Weights of a small GPT-style language model, trained from scratch on English Wikipedia.
Size: 11 layers, 3 heads of 32.
Architecture: RMSNorm before each block, rotary positions, no biases in attention or MLP, untied embeddings.
Training: 101M tokens, 12330 steps.
Each number is 500 + 50 x the weight over its row's rms, rounded and kept within 0 to 999. Layers, rows and columns count from 0. Numbers have three digits each. The size before them is the row's rms in percent of the matrix's.

# k: layer 5 attention key, 96x96, rms 0.159, rows 16-52, columns 0-95
# q: layer 5 attention query, 96x96, rms 0.148, rows 17-53, columns 0-95
# v: layer 5 attention value, 96x96, rms 0.127, rows 0-31, columns 0-95
# o: layer 5 attention output (transposed), 96x96, rms 0.159, rows 0-31, columns 0-95
k16 108:385504515475506481527354445577535455441530460465542466465466493529475509433594456541509584401549506475586511580519488465485554539495469477469502542551399538468461467582487593474532456465434430566447542461541542497467448522517492503533604481487591501517467499474464564518576440430487556445
q17 109:513436408555486455555562597387576451523516502554532488629465496507539479477503499499622517553549523535397561513496470590576544466554506427462561482462474512482494513526629467491465489518501527541431401454514469571578537503537481547422547494541511561397523501466518480542532478509511494534
k17 094:398526627508499553538497463504583625427485493500520337452447548458497521417515512527521503477495502549527586441475482464382581465463509468484501479495386490449433471475503528477443485482531514494541463538472546499472413489479501453519526534529515493555534427574575462469536431483508601551
q18 101:548549508534547493552514582562609478412480523517549406516386440511485520531470511518550509496540488514518415523488501592529469401507503583485510388546464523434484577438485600619479461437458459529458546529533523483532486436504576453443462451567493471488459504525471480594592524510503428534
k18 108:502482555345561563527511512554431530556501497388442563604394504501432442471474423522516396547480519552467473488450504494412548534507561513440521496528530513508494458479614442543473532511535527541442419487512453498534554597443510561482468459442474559403448502513499485496572465538494458496
q19 103:550475418478571571506442541557548520460541523445515541383419452438455572454496555559441531466512490454482474551525539483552450523461451556599454503452480495489493501521497379562609537413562448497439471555422521561477449499550514517512447508506508447601483518509494455584473547579470405528
k19 099:533469480651480489444568481449539470452527488466497504412516509484493626392515513484433454510547471526573583451512478523449473447536484528517438550503485534458451426514383506453552518448441472398508520547456569442492388492485444528567527515544501445541548488618523517523451413482501495542
q20 106:558569478485391555450614530623380498450464497514489476454506534438501423513540437506451557516521435502482536558562513566490553454492547543573522447565497471468557543616505542480508477609450554513584434511466481493499509447457421441585518511468430475455464417440478508473515508509457481530
k20 105:480582449520468508514602555547453513483430497521460493542471510503463545516502453465561416625494489410534496521431577527567520597507483523512487509519493514493485467482474501628562417513542457369496507557505424562496478511424411553452513523521559485421452430417443550563440503563540540536
q21 108:532466472433480602513490620460518552501508516555513402529532630591393500490446504537438380532534499516558436474462488486526462516489473469462516520438569516474548557493526471556478548532455489438538411567564478518531463559587586467408468482495521518456424496489546424469514498591520445485
k21 109:432491444442511535429439477579478577524499493488556533529443509591463485541416438582498462500540519501600531521583498521285461435419463524498498464544528535387514545523514498524478477398546573513500525529436435457449579491533455467521502473470538533531515528503519528545499465512506501588
q22 104:479546406584528493428542531546447576487518511594468520525475488538551402487483417575475506458514524485540554545510475609469470500498582481494575430546480433478601558510363494487517533391480468434424536445541462452536464420604502483466486545506512510526531500494578440515508575523515445534
k22 109:482528552632487521464545594554487567455496511520568473539437590558527487591474422485539417491430542527503455430466466501534527450556501547482521504541534612594440424492485426504485566443480493500521533468510449434543525508401498547525482493481539593547545497483558569540475558568619524525
q23 116:425514489466432544565431611428567545427511490512452477453468506448489510450454487511482461522445462484411563449553442557574514504546447440559500491428550565415532514517509477466506498565405459487508443415543479577556452645527495531483588508415523514522515456426561554553460471504475488560
k23 121:378564499528519450484538481485519482570483513521487623558511477527549383500541470560532514456508503409533453553439446498439433509493534455506487565477509476453438521513520526440552479501421471492500543543480488513533421400491542531488426560357560553590473554542473467524381465589444487492
q24 120:522526510577477480405553581547585517432459526504431451431467447456441573549530508440527578468557506609513468479494582403488535464546551548394464563528465482476453480479478492495470493536496521488409541526513491523494421492586481551518550504483518549529421533379478651493450488500495451547
k24 117:545537515512432452464512435569476435459558430524485595539488520427473533435521520579460582466492585481498480487500600471578543512490555540478515568528476419470539463429492466515475604466528484592467491508414500530582481518571438462478514553430548467552598411469478546519430568395541469523
q25 105:571568513517491469559548474508498518543540576572497506562521624506508504496482498570480488518481438457460436459597526513549459359522450538513523521497404522472480412473489477565431457445377473461530570490499587589547454504536535453533477496466461432562386518475578443529509447576525498527
k25 102:466536515466581538539504496505447431548476398509549486554558543577547498502556433475463450465481456472470552562468484590474519454413508393541520494578547521542428557454461540493537403508561479458432476434496438426581529592505534461534523529474538591484535423521445591589538547546510537557
q26 105:528487572495495551581487409423537466426474518534624474465403630560528431407517498589500535467550575493535469560505571463511532543494459521553498459516494442505527449488514488517453557529471518462581566520520541559511456351467494493535466471552468497482605521471469524435427502563506517568
k26 109:485459447495517447503518511544494563472437498492593567516428621515474520478555404433485519537450444534514503524549451602545656411517482491536450537449511435462556469555461499465542464538495472519482414516535469576517470481526527537507624460526545449523532602492576534504540597569462487538
q27 110:365532554436515468483548504427493496512523537522462567437435438516425450484509468463483436570607526413544516461563593541462444544493502457548495569502552509489456442545497415572563552477384536496461485531503514534550544528492505619541508408515444537463489569422497516409532539455494459520
k27 107:464492406531512536663526421469484477490473511493494542463605434510544490541563465522528545570491445571556511458459466494520560456546509577447589388558486551509525447475472502435509464583474461578525549565472445523564446504413536532418564528519504498503587532566531493492446512443490407519
q28 125:458469477449522550487461477503540539474508551439425612529390588436478488447538502428508420465482469540562554496516518459450445518516481524478451579501536430466542512517582479678512481513541479520484484500459481493518474419511473375430506473497537407421493496474457527526527485406606480566
k28 121:505510434521522409471548477439472430558547587521546382420430519538540457463485542546444556461459464430564426372500467497476550506453502548569479489494494534495549528542469452602471476470640411539449464455464456561437526476445444509508495449529503531480515524536441470465525548460433422449
q29 105:445478544499497446499521513537549426522466525425453469539552482527452527491447467550472450446466519466650403568518538417494461489449516481511456473429416516508527476496418632509534477487514388490437501408475531504441410515473522493503553604539410430445501478571478502460613504452530504511
k29 100:460530535500530431444511497559502490558494430419470497478494414453519484503569538498502471435438483530484506513547547466540555504503644528456498480508584616477552489388460506525550491583524408478509519409385508524463588523516525516545536419578557506431499574379488471497529534568470495447
q30 107:630556426419518395472541507537496504449552505507492549528474502490460511533514591609579628522566424436507517480442425388509544555543505477513457506562479602446464487518490564578432484493456455491456468506459508483494430583509529550558468472533514557535567460545528582528492497451535521531
k30 105:502459577502503541493469539487515415514442410479388540435590522487428445474554535480543576542534474562473432493401523425431548492460493446509532582481424496495469442483497584544448468466398535388496542482462529555479498482517492594531410527481527566532444500519401496477485594437514456520
q31 102:430548473555471464601482568460492516506493491604505460490499577469456483564533505494392535523484467443439582457393477496490587608497504545534502531465484493510522477574500447504511446478480419491407420447495624464478515487626535493516457451504414424410484544543475434541510450498515447527
k31 109:465482462544551524559465568499529473586545497553473579490550552407561548446507558463529621509499554528563564515516484531401469540508513557453482441614464561496381545667495496488496530535435509513528580443540486463462500443543557504532539488466501561459506568414474532444471511472482546477
v0 116:468502441485552595469568464455604556482540477542488521482504434603520520475402449578522622517477477490494440486432470518401437454497441506538512455476532400499449522438467537406541510455487549455518572543480535366418458479560421448468502472473446471483430517448471446504496419485506499498
o0 102:537497536466466456517451522527388391422482488421324536516494495424529542555601544556450393442561500459480510405532533468535501478494553485518567562493520487436565524542467560492499544510500441587468479456585538532484530521528542525539454575505517539550502469521532533590486518533464591481
v1 105:549540496500548483491482519432502415547457491478378535458579484472462446482502473452556425611479487534467504586476508526427485506588561611441549424594510570541554447510548461452652504541467512436591431496410464469463531514516540463529483492507506452480518451515429450508482502528579506465
o1 111:489444510449468545551494551520494465518633561427583438461483459421457482533458544475556521546520502558431577461504521527541590533436467459528583535464515375535532542517515495415498494542435558456529498539583437573557414514501520437434488471382552529472498525486543420517549433519473565496
v2 102:524504491477602378476506540532546515558544521499483534564500434514549462607449485578519521484513447589557517398506459481537489415491620445520480529446448458580531507523501498407545585486422569478517556508507447516421517547519491490610566539537504536485587533519463519550475435470522495605
o2 103:488451440427437538485525439523475514471526526481351489442516616530421586447565500402574457507505462481468501549471520511547463535492527513462555533456556475464437507461426500535448450558448405513528489549517490497506521350445513469461468546483453581550496494457527454495647503454440511508
v3 110:444430500599492519567505523494487457508457416468429453529597579584628517587564527572546494459537492442466517532498498449546465486554508526506428465612600506473542525568515520583560547592516527482575457549500516541545475528464532534422521537493565487465511438500552458466418471437570477515
o3 101:449594576456536527526496471508512510575561531483548436520463577364430575583445484460531430497546522517521568441492437476535499479495474490351576501469479474484467458502471543450505471379550541414426602462471513502498558446529507557573473445432492550444573542541468499515520501508491499450
v4 110:534474444455550595466475392472442435561442592472527459584497530500486388509471489513514531457472422443466511488476539470419506560525431523522485417537453459538469587538461445456466487513471357466387480504433504491535470521526473463494579525512537388517556493449450522547500501501599572490
o4 107:431433507553453381504534464514411565471580434490444422555528480472434527519503496491522542558455600508519446574580467533566489346545456438562500558493548512462560405526463607493545491493546533542467525554546438496489550572487514477473472510517549513534539466558514481503489417497441426457
v5 109:473464578540504506507428490502490461456477511560461527450525511506447454503585466487471602506448465519489482444486449449605474554509485514447544451567535488490467544521531443518621519497512557461545547422507540506433520480481610343537580525598466340498425554527503470439494555474500482487
o5 114:575552529542509527532564555450552503563591463521497462533580498459446467520534551474491439550565527532457552492498588510436452488537562525462465506476531568519612474460440509457448560454441535439489420659573550536582454473495509606494458484461530613537509481521515509620518482477497497522
v6 109:462503587456449452502460493460566603530524385491480523451416610501506457439585511489458496392510424560448493549526414490494586526541598516512526471551412503459478468473618499517521493468507476542400555552501457474555484546513536494478570515480458499535400561561482489421501523534496495427
o6 112:505545383548554553555453572550477575474472533544465483500515457511538474528516466539431512535564520549578539455477539548439428497541417525469511505518516495544487529576472459505467424547453526483602441491532629507433488469519410552498473474452532504498511485515563584620576477375512540601
v7 116:506590473512383463488503443499519530499567481451597481393359539477491441498495535521525440579416548494411533502480442499439447539503494469527437584539522430442538448484545508462508550438572476459514425574534552538539544418417448480499517524473423427530530474486528495430520559501577544497
o7 114:486491442515554560467548541553554518512418561536468504522508360428616551504580451420505494496583529513573533453530530526571531420461482572512472494500425595497491481491506515467414421576511553592492493433395476501516510555509503475507447522397469523459478530535579520513470451461482417438
v8 111:569509461530544405627465503505460429505532547530503483452500454480449450472589506576525542583530495497426503553592427528509500467520513527464449512452435458472558575515583501514561528595506488489410419416517487468436475518535450513486631491541520460447435523457412466413425550469506457487
o8 108:542534510469503492423528470490412542529581459548476543500534507524534455544379506404427481507475502405587484520507526589542432538476451522460540496459507480565452588534495439539488522413521526491456561621512423512474566517459492433524365495443550497600504510472582462577472477524522429504
v9 120:450461469499575407513546481632444516514464462495483509533549485527573514594541552498530503428466567562512589485500502464490512538536449395485484577503496569420410482452567450545445522542521380532521475501504473416512557548526480437531510597427517431480414499440437499467452469534556485575
o9 112:529503486520538625435546479404442516437524444494526510488409560482506538470497449504531555633553539469511405423598481500515418544436512482476500450427486451532527517537451502554582432454483591546446548370468505560521407454509454544499441504539487483510479532576531460474526540517434545501
v10 112:383393417434488560589552508525482562459474550492524484497496468459591467477553581608558488550493553463553502524573570635483404583494535442454521552475542452488573477460481487553558506512468561520500448535520543411514519501462427487493469550550489426521533477572469491563513440503487480451
o10 111:481484535465497449430445588468560459516474452510502493518500545529525560588477426465496409569416425533515504441481475491514405375512511564388478442514499527472496568473551475440482584502479512510471505477512381470454508604512597517505471372489568525499486512456430457460449481526538541409
v11 107:464612371566461581506488576492500526431528532479468578524517526473432502493418577483482548515534458525499484527509488489461497501522505456458477538561536440594532529568568522489531468620452496531530442485426449572513443508482475505504491590492547398403521392553465414497584521517461431538
o11 103:432434516476416431560566404505526498632487520581608497399527419493544485556512448528482459501529585469557471496497513427498498537458571499554534419497514566497521501426457542407480513536511536538532572489470446501554417474508468488533458492536540584479560617409542486541461486482477562493
v12 101:417499505519579559503525443547467474493599493625462432502404456509466444536526421577522412520535452470542522570486436488511508522470653456479534584510492449494451565538540468518478473440445555437481390491447529500563481485451541496509454451553456526546562423593511467528425483532514522489
o12 101:495523461348484437441469555511582483464488534484491471532443549466508651552490572470506519503500587444466513517461559479501460482595461512476444533467438599542465465529448494467510537531535452584563559524636440461433559478557526509454594529500568466465552494498511550499505545445544572497
v13 126:457472511460444412448541469436484502598514436540584368446435478408467453524530440495528449487511508488411605529459462435436495507568483451541509477560443448446454510528435523529428481594527514431498485476522439540458407500443509522513533494581489590408552536583518522537502502554539492454
o13 123:490445408589428556469456573491464588502450611552540546571505456542474588402428496442526518493537563502587480489530549496572485495501483584493571574521587521523470440525535458507552473496482477591537501629495487444540541506544529566557564541477507467469508521462494478391444544523466499552
v14 107:528445465550467415481540502515419399380548589562437535411531450474527499499543413471471492445493541405372538562584535611522527510483556531489547430462537483546435562549459529434457504446446493546437467469498459510554543474567528483507474512526500451474456495475558553397503522457487492471
o14 106:510449461538520557476573448482497512565513494382536561517509579503423490513529562582479538500470432558507491530484454475557544523584448523522347513497406508523553483530558545569521531495592536524442586555490472480504537543505459481553513561449577529529553462475402457617432565512575540519
v15 108:484563589406524493550477492561394448554542446487414547486539566476429535462454592542528525443411508502500512497521445541456537528608501461577505482459480549427493555486537471508547445460521451491519512493530471551467540521551495557536446556593585497496482454386471489364462442508572522438
o15 109:557529487552438569525479470487546578466521463514461491583483524487481502497499375497483614525507507468470510439452530494547501507459466553525546503495511444598481475544457553491500502400554607471476561395478538428545494532407564360442439423531540591452506485505538462569504425523462575472
v16 094:448503483503504573519497470424473447528441527574590585487551522533524494547550560523481533466482531514492572418481550468429522429574516548562493591382566452451404441427576449607495473495451473499452412480590502514455471452467470419516581530550539455473484478515467435513537592489461468487
o16 090:487454601540490563506595415516493576495596381491470487510491481530525453487477459472515452566516478504566403443506489517483484526511507554352418440519535547593528500523445539443523541476556512500543571530478484433423539504586534545455469518518474537456499491417603477415436572533461512449
v17 111:562584454579571523512557506461484601408479557497491497441399500494567458476485506511488505483440485399490447502526602455512474414506462480579524524475538561482412458483495555471533375524492414431616571476533509537453476519499493542523488446483599552515542495495476581544550448563565529472
o17 114:505459496435535529490489483478471489518531489543484462484479519517516470481568480467505552485463495539473512471539469532519585591450565476543527568505456435554418475499459619520536519520595602572375437508458459495452525523541501536467608576530475541420446468438342606438456518464542542451
v18 112:504459493537630396506554560577516592521538483527453458504482432453502463437447440504547546505416587551476482472470533621497534520521455541414509549490497502515499442501429430517462428497518437612484466447481442543460556446475498502421485507477512474387472489535537481431481462491587489613
o18 117:520457429522487602495504495492467558489416455491621553539495575520509439483561615509429548508542514476548531544511528373470438451443529481528461446471462453427493447449560452499510560553492624442486569576482405513507441516458522460610544523515482537574507520428528543520510500522449566496
v19 111:515515526519604490496521523539430522506417444515467490459510552363371522580473434484502552455517502549501533519437499398507501463472455538541392511502488455537621521476562555566447497499430564488559465524426514472586529527449404556581551507503468498482497507520513551551506526364514503498
o19 108:477449421545418488531592471498536561569503493641567560505518539484596489452538598570483428505531528434550480538513511465500504495611519427448549531505442428508463522547456434442544449529470436482418531390590541502531512523540529433521488533560476465448515429509506506468504450486498440405
v20 107:590549485449510577351520583470530559576447517417463520473495472479432494504559479461416424442532530422517467552563522474479532483530458465492457593513509483443489493462499554515517500652495531524515430544585509509452562478475498532431465499548542494518446545590400583508534427488478548470
o20 104:477453464536534405534565452558488532472498544586542477477498501481557477445476450552555512617417482513556575430487496473469515547539523607543520550546545554599472494562496474493543522509392528511421530553395547488539403445570517488553491537492442483593506456449508449510388563539529555488
v21 107:474488480460510489496514455543457515535415572461432519536521501445507499492459538522496404651570543558518556428564370504470460445589486500458486525542456513540450558515544625509498476519544470401525492440595453450437474465518616510471542526585497533525463433579513494470486455525435479516
o21 097:560587551430422545436432601516528525530592439556515437475451461574446592530431502491480573502540493464558424502519564476516498492431524583521465534453541469561527488528466450422483511562427532528546513595495527549492504490491397523516429504525453515486594507425517430530552487415565500423
v22 113:483608499479548498563542453493512507473452503442491418502541441431418446442516602443542492497447540503512468566479429476513543391553516404519465413519440524498439470477468484504484541513449556451505592521500568547469483512519609637544506568492467573512497535409569503549470571500528415529
o22 110:528412532482549533426460509509543467525436476531533510503492418489517495431459390554466528397555495514552485464463535511463493599532567560550516649438552492447576503480465511568571490472520453548550429461550477462590556466408534392431532442526503494438456469508433514480538426499451528482
v23 116:488532584569467484409462477519513494396570542497435528458551476555476480481389505531538479524629591420513520571497472537424491520481549492518451515475460459481516499499475601485499446512534514468502597466537461416545553559592526529501452622473546459568566449527403441470567532454477483502
o23 109:491469452483455557543466457601459452528553520554470490449569486490456582546515562524525568476515525513439490538480462456586568493566544552401537467475496559511462573454523468598523527393523486596469436441461495484456354466444423429505468410488476457453548530423475487587489466461487534518
v24 112:492490505431553452517500660414494571473498485469419577520578551476453575532466591507497479520523571501518503503554563466550549520551522510444492443430464495367535588575525583471476609484540572501497504541484516549499455500566419438493468509498537425513482502502523435478456448498496399552
o24 108:512513501535452563560496461517482434574533577525457516469524527541544499463577433550478483470509400464485541485545507536453409493442492490504517480457576451555448519438583520504579510445373441432487491373459419436486553435512492500525386463554526495510561465432567450598568523524487571503
v25 107:629498482520447510461584490492530518370522453554489522506503523439442489493474506605451511592499522530529511455429507479417490413565496547401475467400565449596522501573494410496480432559553472490543475471530488521558501461543438501517457579575521526583471549480482565487512424426455526459
o25 097:428383574520529468511556527528472632583556458539460495480482505532543453560462531503505499467558526452427495471453570526624397539511504461582511553547504495492503560509416506501445554507464534461460519447397522524515499582594564448491559513547450475452489457524414412551491557555469455510
v26 111:496452530513569549374536582551578476479467439507548530471483537568389486512428493506533407430534473473487443471532527506403468514467532562560523503477473458481508443464441546484482546490559519517541483515434433551567567526462512539475560482566487626435515604539411522498469524457425400554
o26 107:532512448532528365557557475464430551633512535491481453592591452417546470381498632447428515497441487464505533515401433491527396517529433571503516473484505496506444550573573534470493426548482490499484484481519533425474484492454500504520528480458463459514478496416462459482540477499455572476
v27 111:444507512581480545579424563501575481471516582556540554466479561497533525579535349539460549483457524478462418523492533496513496471502539531524538449434420406512535483515622514458517523507607502504462480492406528463522437536550452531600499491516473589462521440444441585438466505444557483532
o27 104:494503469584455432480576464530475525455546502526473526478549457395514505499563607537507481415475419473540493531471414599520410537516444566542551471466477429572415558427411635568431494514480476517493486480572527466503534553599471538521505517514542492511507586550468491528553492471451441432
v28 113:466436442544446480511468493458534455555464357558516505444458481476487514515518519476473457440483596490518527497436439548608500462458519481451594546404434415486608519488487510509517475552536501499480519527370482447427563462470524524545516435488523418584604489473490540498497617431456475496
o28 115:520471503509590493469500488593465568461522693476513518565570480477574506461471479525528489473536484550455415560573537480493458481529477507460460398550520527439444504394490460518460512469476502539414532460636484504642449436468503509455429489482498518478422543512494476511468448564504459524
v29 109:487510502459528495481498482495459534485458522497511527569410525445501546429356458501452509473424537504416517462475549404512541538478577556486489576448536520503523577454482478540553370610512481432554496516534436551456591445459461498528534562473422535494564517524649515576479460476514562516
o29 103:557490456511447534552533501490518572479549504499540490474528426558522435502563556509519543521639551462487573488528512527436441480496375503541479516510617497477444508581527428485407586438603488552439512505482486514571499546511528482560598531480450572496470402419465498405507468456569475512
v30 109:562497483492489540474463355440545515508515505581493503468588502466498478496474596534522424504546527494423443409487569495492534489469537418492621536487497490634603448469420489447538490474528466521464505524393523519524551467585477484535552583471496446466466456558519466506538485469389425537
o30 101:483362549518492465516530510510371452521492537441517507604533426570536502465485420451508464438459515491525538611418493483469508447536504486544485427469499434446479574489503525492468470487572475494583513420529479564539409471417532554447498549564476520488668516456466478501444517479509537563
v31 104:570514575441456578532550593565514390434500524591501521464487504515604539471550546505531492391536554620537424460423481443460445529505386449568483452482476465436508483517500568458529508506483578467445509472513450505501550452453450513479472545485455434435504481510414497567496525571516557436
o31 097:423464468467459504462374534376572552474490497534474479572506434419427455472478555567544466529448396495499476440483600404495556493483493532538448481486506499518451612418463523512490444417554469488540461444538512468548522498528456541500467468529532509549542416516553588439415452469434513453
q32 073:494478549465498603522592471560518508580535421500399539466541576531541523523381466503473432522490553517474545586451530488501408509561551414455524507490500453410522459501579469527449450582549549582524523521514488509541406535504471524590507563477478592529481524465425526559538557489422464573
k32 073:439472451505549439595438379433538511458434396596501507508432595516458499466529558489522503506521518492510458535489442526494460485500518437557459448472460503448566442618413557494475498490519439398428487463513497545509479557473430517416482417430565405498544590558475547518453486512496476497
q33 080:466535512515483457536475630461557432496514567441355436444500517542473533504477542466443519452352536562460383432488518592497579528482505590485508486518484490534509554538508609476547457487502498487468541545578500506390560459572543442580563489497490495485495544455540499550532510468476472464
k33 076:500510524546572610575512521421531569481550554497545511595460485388573530491540483459496517487629511461479578438479470514551499453503488419502507458491606571561427507484528420490506600501528473494579463513569492444536554467444495558486461559469515568533523460514528394467474531612465477534
q34 068:547547497441498485518526522635563540431555549497537439481395519495468530559406445451596530509501519507495479464598505553514564500593378492526451570541593513446423495469445530559488498461546524487583441590542509404465551552543512465438531482487581417516508479515484472471445520480497461523
k34 075:502486473493452618474407486501464484534491449534500629499520563506510448467485489517396489493497446524395577462447461543548559562450436527585535554515536480457373453521516399529547462413498544500488471564580554499556424537489510515525627493543474523523559524591482499511529498535453441513
q35 106:605446500532581525552436525522468487500565575487572551511555551586570549472500486479405482533603529546492541510561481506441480601515523418556530453472426468443532481436415445591515585438416437408509539544483501488548488444541504477514477511463511507526460526526522421526498541601457416517
k35 097:542414517406511461510500525505559475467507455509453558445488397472474625403512468543553575529502465541486513524579545413487496546529435452443540524532516607556389430400477499458559448557476502485486498484454435511440489477438529497502443573512508618594420459502480458487456473497503463535
q36 080:493541545622466449513510524497510597479446462501508472643523539608533539528534514451490456512484509458547465448512616454458572462512543549475511475535492495529566499485415401424493502506492425444572413518609483585509513476453528513433538551472454539535443558552523521387505468570532518479
k36 101:634526424478474465478523487503485542467479415617509416490443506465413540511552460546546595535485486408569444457488459565551500483484564483468504473547418507540543567478504538565439460506593510530509463487466526428440548447565480497535498416474528557538420501516448515545554512475477637433
q37 097:444541544447471506592521542466539600465447505584504505576514397496496381532497538442500510593427563468430558390509511431514522409368482464484545503591511506462466503467517572478500533521515453614584493556465503488491536545527547521498472433527544407480485558512480489516503463513550554456
k37 108:534585561448542475567454472494487502500556547498538466574524475622448410467526540476465521498396507488451496455518470469533490562473508436473467421456392453482592544433577531534542434461502523517483465479578424537457548470472541496430545466504521566482534459501552424479631512603463437431
q38 093:499500471499515531417465518509471505545481556495479573435479521454518449522567330458486503476534439480363490527493440502513452554529409501535497547421533566500482435522470490651498500557597492458520507493448495518496511433479446504544560457469352517464538509397542444538465489459448535482
k38 114:551504521494449483352480548465522462520591541380498485414507427471562546470537557571469507521593427510463530487471480386524531548543420482468506506546412608557474423538447440551532541421500485551486498467476507490519477459439528522460495503542485510605477416540541402524463515458465457495
q39 094:457557465374532478404477462500509536447518517508524521543517509437489494456508582508561560573539523495513486486420496414415495583520517581459457495515414502484443512497451570514381472553419449504540518604534527444546531424420485456469492453453452633518511529520452490565491522392461474468
k39 118:499570532490513487501509478506481505443441577539515476638489597555474440527490482501529479576452460455544527513449571437503474551428512484450471436545467464557494589576557504554506385552483517575546532520507515529457508491431533441498450411457552525416446561443482580451560570558520513367
q40 106:483506533483508532498505396515451473503425507606506461541579559589502422474516493454543486397535429462512523510552561536456437387466425574502506486413544512430566449526508395458461507463525442531530557465561389442547490475481544582513472506524582425459593527487546493555503496517492476429
k40 101:603497579385447514410560447395404482481462520566500507536551515519430494517508456496441447534426511520427477547525515590469497501550472486485475510484648508515459420568532447536500447533579497455518383487501473592452463531469476492510539487487497422464492463417564469527528530540411498536
q41 098:442475545488483460408461468527498489446486398557496500448498497463584524546499460456439551550433518373530494454434509502562406569469560516441440508434521472555446513512502380418551452523499559467416474548533497456447534567478463539479428541482521529503431459390453540521497506512429559397
k41 104:571442437514506468510481595500487437495503391535482467433429507420461572510475510465584531518547519485478534589514586569569434519514436441391598493586442501574401498430504476523442444516506512501494506496455504402476496417521452479498512535462485552586453416526426492456451503478434452525
q42 115:568570530500520572405460514493464502474544507557478541543497499561476462435487464527535464528542495453511476505587487486581554545463485547470509457505496442398582421521423548470500465443555471489525495475449503582510556594428483551562498583543390481460529433584382491404578579509503575503
k42 115:426557471464420505576394467465524518507520466455450428488468531514518481453486451520494455586535505509425471510430590532500520441544475504513514479517568459418539482507647496526504452526615575478509452437549492592409477496517524442474601535554668516560553500480493504483485487505511451525
q43 105:576468512431428492565471496536410520490450425460490452453441478544535511464564541508495483532573413623516563533510604434519457489497534437462527585571403431413477486574444512589515488550427459453552509562462480503553485553448545527476465514532534391469494487495450570506458574471553530508
k43 095:502519544542580449586607462524497407493536454525484513475476527546540475491514550524474527520515455545374453462582434497415444489412503540499462527551457543428573462505517416572509441545482588408505414543598462577489550509509560423427586502507517532473416499507481507550511430491493529451
q44 081:522521557531481498467529542521533518512437587479521463556454502436548547434515469394471520595593447480529408426498569550423511483516483498571455393497475586501450508451454489438468524486402503441530475631479579491536516560485540460491441475552509441508461462487564453526371462519495420537
k44 066:566527513444498380555530499559541581520482453462462453490440491559431513467558454487567428423418444562556501542539517462557425501491452535410504554444477534385537571445541545435475472529527486458533421459492474479506476418542460418454480506565514481564497478423446475366507539494550528461
q45 073:437494470562442462512423531562537504528510468560468505487531597553505449512494498557553479469493482467430592522574432473543485503567508421511515516519572522506459487543560451443516414464543565563443486427457520474518449549610437503505584526446532567535533619473431507452569607561469406446
k45 074:396461449559533494518569478459529582470441496519457502509496516520525514538484514475500440426478552485529512553495454618461370414473496520501508463464566524503609500494436592541418557453505420407547514515520494496553556536462506455522478405376590448426527532573519494490466555555504435502
q46 085:428527559547378542575503593613517514536447531550447481531543473520485546557484456444534476500440484468434589493481508517413529425572489582504569562598481432540616500504531541495535529485442472504513500453539485458517497505522489442511460479511412418426437571398484500453493518582530468553
k46 094:453516506521500435451482480465535505558505526565498553532507567475474440471543604372536480500564502438529528578546433583569397419410402436488432506511545503570487527565560473487492510485563543463541425495585496485433526511450479589451556446425570500464566539578489530475431455489484486484
q47 082:526503513505531505510572518559526433509477528358534488577475510434550523566542477423475473499494511496552535484462558486499483478490528456467507524522460495560457570405491578526489415583460560486474501595511510453543493565434509437434575481543466487462542334540407449547403497417559554463
k47 093:505541417446475518469471547463489541487459438524584429458507593511544553526449443458427444540511502451476497547543528541491390545524542467530555525456531530379546483555492371503531557481454503472472585545503487427551519496472469387482509531576404452458452482568469372486509476557448442505
q48 113:519501507574465600500493547504529607499555556429515526588533541591576520562434503550469489520504526530442472539533494549513544500528522445639567410459549488486505505496539451526477515514514531522569445478564432540528485435520487533483454495501417506544574550513596453530670530532446435553
k48 096:432472547491448559497543533499470515551508612451530481504489493435474593484499462430445473493447396528482476479494437482465650457528469540488538475443497505580586473454571457501540600543510548492537516429465517547509433554509410445557490497539407406547497508538494469463477584533394447571
q49 099:444566501529474444394573483471509462548518513497520432475559379520427443562405497585572486524442497570577532539434491539563504473506528500558450534459519457461523521532593614582533505493538529565463447475496465468514522571488411536519492527471577478508562433499469525525574568420492454405
k49 106:502524562510452469551574479609433571548456536481515518492466413553545489524497510618512542503476485568541446445456493527578525501503551526478407590613419535519473478468416600494504542414445526531445501458525503466506514557461544543487418534588473521534493459535504460561427429436466549593
q50 094:509450574522551504536449493445509535519476448461546415408488496427510522511488402470393488493532461505403553562524491515568480492487405423536472475469457629477466545514502382535588463454491504534440495554470462573524499454539473444524579576577516508449507455615531529513534484532508390509
k50 087:486506543466513483500521545411477486521558481443471482545537456478474480529522588564517545476496516592533438588478497497551449582428555575490437506481615549417499472505616567467506396472490511358439499519448575418453505437501540473390485449472482467425518517495527566537484497463504476586
q51 097:521576482531449424526516525552523488509410469536486474554480403520537469477563544559591533562483518484479539514511543513398518554466451517559573551495470373491525558512486572446472449570400517512549368587456565538556568458473490486467502406475492484445532491512496569470562556528524483389
k51 100:513534472523544561506412501488466532500523477468474488552563474500513585478493477492580543546520572543461516555561474456542472523494525595510590504477573484439516391589540434513512507452426593455478537592565461517500585420400573416529584580503491568504474529518508486490532539552498371552
q52 102:561488533438517510462526467482417533464573471435557498537547461490568516472475503485518516463542557380554483524465520463481564475450428554474564452479442513455463529386496510535452525536441511522511497538548434470475564458469489456429342485518490489483418395536412391453524488437514600570
k52 090:591533494566558496609616467604548522558532542397539455484471541508520476559448422516527366477496513524468441505414472537526557534511532525511483517503509555533593552512521458615549477524489517540450509454428500486437391494546482422424469539528425484519485485410510476487481437530481478557
q53 093:458523484398502451398460561396434452530496417462457526518445493360452554491529518574484528519448455484404525548439474398522480453518559411476505510520434587545462531583526534477473491511510500489470445445494510473524548556485512517605429455476472490460529569553481496548485571412408519488